Each number is 128 + 32 x the weight over its row's rms, rounded and kept within 0 to 255. Layers, rows and columns count from 0. Numbers have three digits each. The size before them is the row's rms in percent of the matrix's.

# layer 2 attention key, 768x768, rms 0.0175, rows 373-383, columns 640-767
093:129125118090136124120185127112148105111088107184059108085139127110097152059154058146169123110167124138106171120140171116093052137138130120186179090127153150102115109167108104143077133154122150113179063113161099092109124111129154142099164144120076114172081177131158152037154121124140138100132151139122093113124175167122126125105111101147121130095135128105120141129171128155133067088061
096:138096083140081091156121157071113177124160115150048061129142138132072112098129107139121094094158144128176158140124115167101138125141183070106085131138094175116164182099114043135132110198121094121092101139108104134133120172172086112158157135105137154176083128131115118148095153163176111124136181141147141137144100135136122189064152111099123120117083092122152088128078078113179121079070
100:166175079146121180079128080153117146134158128157118165165136115214109076135158134150138079116136183150160123109144117147153127082135129127197133145122183156182118150146171175130166094126113107162160128134101175187108123145190101078090177139187119168111156074088113131124119169140135168108110186170120140119171169135098125080134092195155128090113107099196139167109087110093162186139120
100:121169133129139142204150125162138199109126147110107086109079133125176118162100137103129140131112184138131190091134098086188078122141078108143169096120163158105114126074130061117120122158138137134100055112092135126126164084091115151120064091159131121091121146153118100069136071083187113186131143153131166151127103113132094055177129143112176102115138112126084081135108129117090188146112
097:085121132122061133095135088103142115148087059122106136048149106115074153088129160152163176138146163069127108181125122170079107140105125137169093135117135125142114183170153161129138136146104122082126074128138100126139125102125132146154121177161060123141167101143139172126176097085150125188161162141089115143111116165143106127158150149071108137133059089135089066127160119135132172103173
095:132138067115177097125146138093107158150104139153099063150104128106088124123125144178103154138136085129117098158054098119159046076104082170138085196192121149178148072088170151104158135091182100147146073160064136180137099149105140114151098179137090149151177105117125147089168157088095166180127093122122117106098137115101157091127110099097136201081088097132145099109169127156110203123093
096:123160166136110078108129149112155168139124109167113065108139117142121103129146122129092171132184090122100128103131115109160107131179149119097124084055190133086147126112146152102121154071117088110123159122130094155137080137152156141053124117088098148087142170116084155106126114104111133197171108116127144093069140127142156081098135134131182087122090134104110133115137180136126198220115
096:104168086178134128101045122101118147156135199080176060112145166148093141176194136131129097169129134135094118153153152136095091107172102137195082084102123166096136138074107041125185129114150065097062115100165158093079156135128110187183157134178096197155125120090148146141142130152182113133132108126107115148087170136122110102139103097081122083106129132137094090132127127114128101059115
096:111142128121082200110115058103139170163138154102131134079158085128146151200156140085065055213149134124143054168139134136129048153059163105127144088124140121144100083145156089154170142127151122098152094097054119140082099163071160172162088163127137119106132133112111143148100119111148163109112085099150123134125165102129145133169179145094160113142121188170137126097110096107112089133182
098:083074127164117059112165137142095108109137138076132079192162098126121137081118095147166088088193082111129158113140158153154143121125148165098104144179094124115126120102113109071137082114123137154150099095107088137089135135056085104183127158144156145151133132137121120108128094111164089131118095124073094041091156098122134166120131125078173102140066198191092154120117203174121197145156
096:170114160136142125081174108189087110161111116110116114102080105144169165130096164082101114073168131164084175231159159111174127129064137086098125112069118068119126118119091050102146132102082083158134131044149154126098097151142124134101143140162144138143115136090100101137120063068158115139070080128192145087136193133141130095109119117116139094187093094193153173119134094139157153155141
# layer 2 attention query, 768x768, rms 0.0175, rows 374-383, columns 640-767
112:148107103151044136128158157088057144125165121117046095105124097108072152087132120127105098079122124123175179127142164139124178138128144116132079123148100153134137185111137074165138099171121085158079125117114106149157144157132044081132140102074093189164053100143119105088114147113208141166143150153101141143103092119145135168057138097131155130085101091128169066126059128148190117107110
113:137180066141073183091135135156119134126199150107091215089133111186067090136172137132158115108144165155122164160097112177176154109124113122177132181144172121142107137141187127129174108127120101143128140131146169154084123157164131089135199175167138150114162077097089071091154135152157183113129161169121143110164152150073133100094084233175141111132120101152145168097143142095132182135135
111:101125170126152143172154168144160162150105113120144128140131123110140109140105139098167131130132144073085165118142107099176144167107080119120201092128157157098127158098167097122124122137129140145108101120116137113076159164102140174136068097086129119093163140153110110061139151120177092146097136156112124140132115117143110058185091154107180157151125079192116049129073140128118211126116
107:096114135112088154099168084092157125145087078150099119106106108100166150108113149122202161160196147108170144187099126172086152139107122121188122168144152154159105144129122126119135113134130151084125042154129099125143163149137080113160156168185115094140155109176113143173198091086123123168167144129079093139091164103087117137149137200104108139082098103119118086109143132132106160112189
107:131139153157170078124178150126141160139120131139107100130162126167080189123131140155143175115120130117170101137086128124190083127119064117158098162184085142129120102093171192097193157102153139163145052144092121153117081125095158134137121107145071137178147145103112177102090141105111148139115105137170098160145111154132142119138094137075157209131151113143132137174150115161097185098123
105:114135085138075127137132184147139149130119066130112102131126083129154123147119105103085174133182092104064101150089143087122118125166140186137153072104131140109105104113144177140111118075117129105102136091159124135120093102146135131077153117106100130097158130134094115067123114096150123207157157139092107067110123125172139106140165128133196096112084138114129092124095159126144170188127
109:092155083172112100116006141099123140158120167114127082094120132166102121140161109149101119172101111146102130119171152103142099087152105133166093129148142153096153091095083071099184147112149062064089123124211155134115125144138141172137172109181102155150168104139122120167084192143190080162108097120134097139099208104114094096100128108124123092099115148117111096094135120114103102054120
108:109120104107101161115104084117114156113122137089157118112152087176130120133161160099066071177141166146151059157163149131149053133056113146161194141180152157107108072131095121143126099174131144099162125080077130089098134145080098176153076147135165177121139147096108122146090115132163098149132137107110117175138158125199101140153149182175154095147161180148151126120121108107052101123156
105:067148106164106112136165172136089116144133166132127140166139118116154141152118043105210096101177136163140158151141139137171135120051128123111100183123107149131147134089135106114143100108128114159196099076097111144100114126098128088169133167126139155106142133182096087159103077134117118152179085116136091057068095125136100153131154130137128097125068170183066138114134165166119152204132
107:158155119142130108106177120167087091119093106134094112116060125145130172169097126180144082064187105218177129162109153162126135117075155118123118114104080123113154103097116079106166142099107151131130125087153168094112128137119168148140132148143140100127100123102105095123136054109131068149131102136206134091149222127176128125084167137113108127122079137153118106094126134103118166133202
# layer 2 attention value, 768x768, rms 0.0175, rows 320-334, columns 640-767
081:108186092051142166124139132122078125197129155157174133135110160086102150181127148079124134121081048181110100138119159155110113123205140115135060114086142118140143137141183104115130164125190062131167105112113081088099120120098154058173125085118095111115134163184098113109148151099167113184129145087119103149108115162143143120135117098133192155105142157085095139138174104061116140150154
078:146142093115145132154105160088028088116176174120138123126118121109119052106103143101172093065097138192119086081120172118115144151134140141111095116195053119128108084172095119102105069172128139136159130156113107156129161136159142102085072120106142093174173094164113121109121175099077093097193121118124120101136115102076131135166175044096165145148128144105145070078119095087120107126105
075:124148143107194195156103126075176098083107078156111092153115094135180085205081152103133089129145119175180164150140136124104094169146150068169114117166120126139162117150088108211165127097159086142107142151161117189124122068131181133165133104140090153122070119111065133165126068132181202145096115124137122131210189091138067114129183128133140146113124148109142070105155124181108162159086
079:115118129184142137093140112163105113127115160108126109170155102100141123143155160128187130103121152155037109201169131160073122145108116171131060132051149156104097173106129075111144123187147131122128109105110150082121120143111111131120106146110124144128178148125076135051083091121105102140085139170107104145117126166142129125122147145143114155127094144145176109110114138152098131124100
088:088137122197120148199168149097137150171090080168084107099140129151067113163150112163160118098152200181070057164009159135161158082121103165107083098064146075141112181150206117126125138136156067143163129164131112086100122105171143067138139126087151117157130128113125120067114180123143092168131115124161102121126118121135146119121128121129104168158131076116088146090167084149170142156146
080:092141198141185149140149146158130160130087125159119102149106124088125172171098104104123107049106180150092092108090119132171136145110097093154092153103136147178154123069154103130189180130125179186127146087180140076149144104137128180107149188180119192208127127165163135152182123117168184160112142155087138178082155124196126120118181092158142138112138121141161054110075115135125100130118
078:089144083083136141134160123130137136076103158089158132109130172066172143090125133107126141149177088109078048167166109136110088131144122168183143111059106106148125135047146119139156132075165158151100203083134132077149203115117117134172131196102064163144159133109097179115170123188114099172129101124142124139224129093194106136114114130116091092085142125164122102112112201099157071108106
082:130159166119136138115122087157140106182147171165138118124116151087163152140130085136061096161144141125094083133131147137135123111118113147116100114103142152108103129074201117126166101087143107156111066087069096117156168170085063142112085171171114168194163158095170152178142145106145107187156059095113167128115110147168200099109137158135193132150130090108124131190116163108161155118146
077:074147109142119150106154111138130139123107144134179147151085132104126112106094148074155121091118081161166104114097133138132134156087138165102134190111077099106113124076102126127142123115099132159124140135062093074070150087102109123103123145089208161103139101183142136140156108105166102181119116157163101118128138132131185120106164130157103138124088137118078119117090121111139126129162
084:149107115101060088061122168137136141068174099104132125096147136131045153125145124151117164079139131128130128116117134180144156120151134166046166151098140138118130188089129158129080138160117091117191102148155107146099070127184154175127109107096064136096129115133072184163099146131093110132108131101110139119168103131163157099130185141123074075183111139146099142097115174141090136166180
077:111114114181081134117086135142136124150094066115120122123095127120122194129148168157136106185114114158154086160108148128082143111107148118110101159169102057143161116125130133080096131146088122092115136094110136109176105164136073179063137120161137172121130087134145115170097105112151077136135150100153145171095136134093106186096172100129022196060168182120185141115138116136149106066096
083:109135095092158126144105157120150090087101119145140122107097105132159077124162100126201133094025139111109168131169043120110159074121076143110145098137106123116097159097107134126111126131115139096148166162093106095117120113084131078090102146138128157147111184184105164119173142160112108145134108163113077091143145140112127094128098160080077134118127121102067164084112142129090173134119
087:124099152137063092088193078105117147103101139126080122116134144088211121124147065150160070152088113126080086164133099113163109179126108120106127128119114163122080141146199123095123137122135106131114089139097095081170113152143089148123096123106135132067086160173118086025130165095186125161142126130141181136103093144138085145104078169116121109145058103095122118165135059116102131207156
084:151085184127115113096115153124110130091116181073142198176118136087143113148132167131138131147113091147073134115152069199152097115188094108111163203195164148070116174194125176157099116115166109168120082086118143112131083195120134110109141151156163122149142165130170189084106099143164151116104143141156131110117112147121151125149123129122154135199118155123151082121089121118141156120155
086:138093195131160114175100157162142142144074147076092133212156136072141122108147052134133100133140172229096080111098106057106145162164067142145130132119161170069071138104132146096131107173166118147152119124089117136124141129085192118124098143109174119177157160121132135157071112132109128116091160146128089154105147168150106140163146180148081158100118095150032133085037135152158122093164
# layer 2 attention output (transposed), 768x768, rms 0.0217, rows 320-334, columns 640-767
098:139135117226103120130127168130092062105150117123122118171112146121087133112104094116128110066105188093168163119058135067179150115091137072134086146146148099138114131088099112131127101181148166120102140159142163137150149156128114114152131122130132138140121165138171108151129102127151169122158086180099106153119114120106146162084077141135123143103098107144153132103123136192119093094095
096:113072160111039152103137116145158180197083098140120071163177145146149135140128150122195169120114111108150119172128125127115119145170181134161097195130113195161135149130151144119082161144119055105152124142162164089158120124093097136142174151135146154056102144126151145169124091159114164183096130106082143131122099111139118150118100143110157144104128116134125160176098172113180138155082
098:175127147086093184136115147090109080119180167179134117127162111122100166080135148148070219199144128069113090149110143147122095095089105124084106141155127165094147119180101110088149180171145151096113147146066127148084154104135090170113142077142111108049149106145177137124103182083120083147066079155120168151028149089086162115073122118148114158117117140117133150120071075117134091110146
102:111105125200093083216179164055163107154162121106153181149120156134157111159103103109144119108126103107061103112110106100170110121100173084133164089148163104084101138028122130126157095090131093120111108080131121138230100160124125119089115165104112105145163148161149117142162086125100161113118053102186173112073097108155122097082116131154136142152143145167105080110118144164141122132150
106:063159137179147146103175112174132114153119121138110166077162139104103099066137129118094160145132106112145168104114132108131104130103151099096105119108114150102072105115091088096137071124123178157089118168103138132142167178061098116112113121099102094121118092107102104122142144126161122121098146121119123195125170191125107173147135120167164086136084185146115107139169167166081140156127
101:141135065123109158129129077068136089114168144133136155161170106136195078098151141139137119154128125149091189169105093162080086084124117156114131105149157090235068113112137166120094096148129092055128118102132126155178115158080102118132139141101090182108133127137162076049169108119108095125073062143134133114092101104153148153122124145171123095118126164087152152137101148162112126122083
097:110174139089144083084134109088072048140108200101105074104096151132094154178162189129144089118076167141142118090116120133072156108146138129116134078118126129110156090117192129152132148179177120133174121141159120180164141172153174142116105114156182108086111124135166069120065162110132232086170125075111184115076152118147161053120143116122141160131135045113106171115138142133146176091118
100:137169140106144057147066150130084095079132194090164134140150082136159126144162111147187110078094145116125126124071099113094160086102136150118159130085080150196094182141078122127098153138066175104097171170098139121099143077096134118129183130136096138085136113122129085145151178202115130072080181192129121153147155107103049123162099161123120125140094180119138108115121151171182086079130
097:152122066164155079149112083146133119123153109128044110090136109122151133151127100173105184132129156157172128089124104141085150131187166090143122141149126117143110140159153137116145150129153109175130079118142125175163128102139165057145130143172053113170130184173107116147099073144168150150128103071125141113115164120134087124153082094158112165110168156083123146129121086131081103088104
106:113126162145099222145147109145165196119110121184092121110096124195127051093143136122095151153087135184192094127134091155179072151063148092201117118127158206147121097153104142132107101100101080167100120209108124124113114154128065099159138111114136103146090162145117146097163159123142134128126129142132110186079123158164150126140121078162186110190137163143108164126132122075214200146112
092:178124150156165161138108152072117117128126155171100143080118161153074114183072134141106117140094100136107115089130136117128108128166150113147144084082088140172152136113141168116155144155106144127100140117110146182114162110109162126132162134131213065115108132120140127103114111148085136068101135162151127106157110058125144163145112148157131136106166095126122077129164138101133104145224
104:170116148201047117110158120148100065166106183091175085125104068111131109143155145159137147211189116144138157172133177142209093109139151102134109133117177140154140111181188107104162158114192133150126104075163097148104137128184146117163146088146102101094175126130139134115126104146146164106081093149103149121063188161109165143143145076177143121163119105114165158131071141110139102099117
099:168118112078209165180070166147100147173090136160155169134090133132084123181136145110125179109131139138179067157182126145092054136139114152173085104101142093109201144089134132113153097159087158038116147103210154176181128175144170126084119140108198135136146159105136161159111113141083145080065085093172128149162150123162176113133127129086063123096154125181091115117141172118090113117166
095:115119148108205121159096152107202146105147147151087143125095135107182109087153095143135163154120149110144167089133126141096122130053096162115130142187158159149128139136122139129149077141065224145135111122165177180104139111122124165097153177088153129116178136139077107140108123107112160163155112112079163090159157155123123100093099123129158145107141141139071097102147116136176106124110
103:153162096169126083143143068079146085130123120162118140146135099136144113142152102117134151123136101046125175106140116197107129090147166115142134081149096106112092138190125109154111175116154128094134126056112134093152107088102129175087141149157129138125121083061098080110167157076153130146099126145158115070141137097117160150122097149123116152117189141090188094080139106108143135098115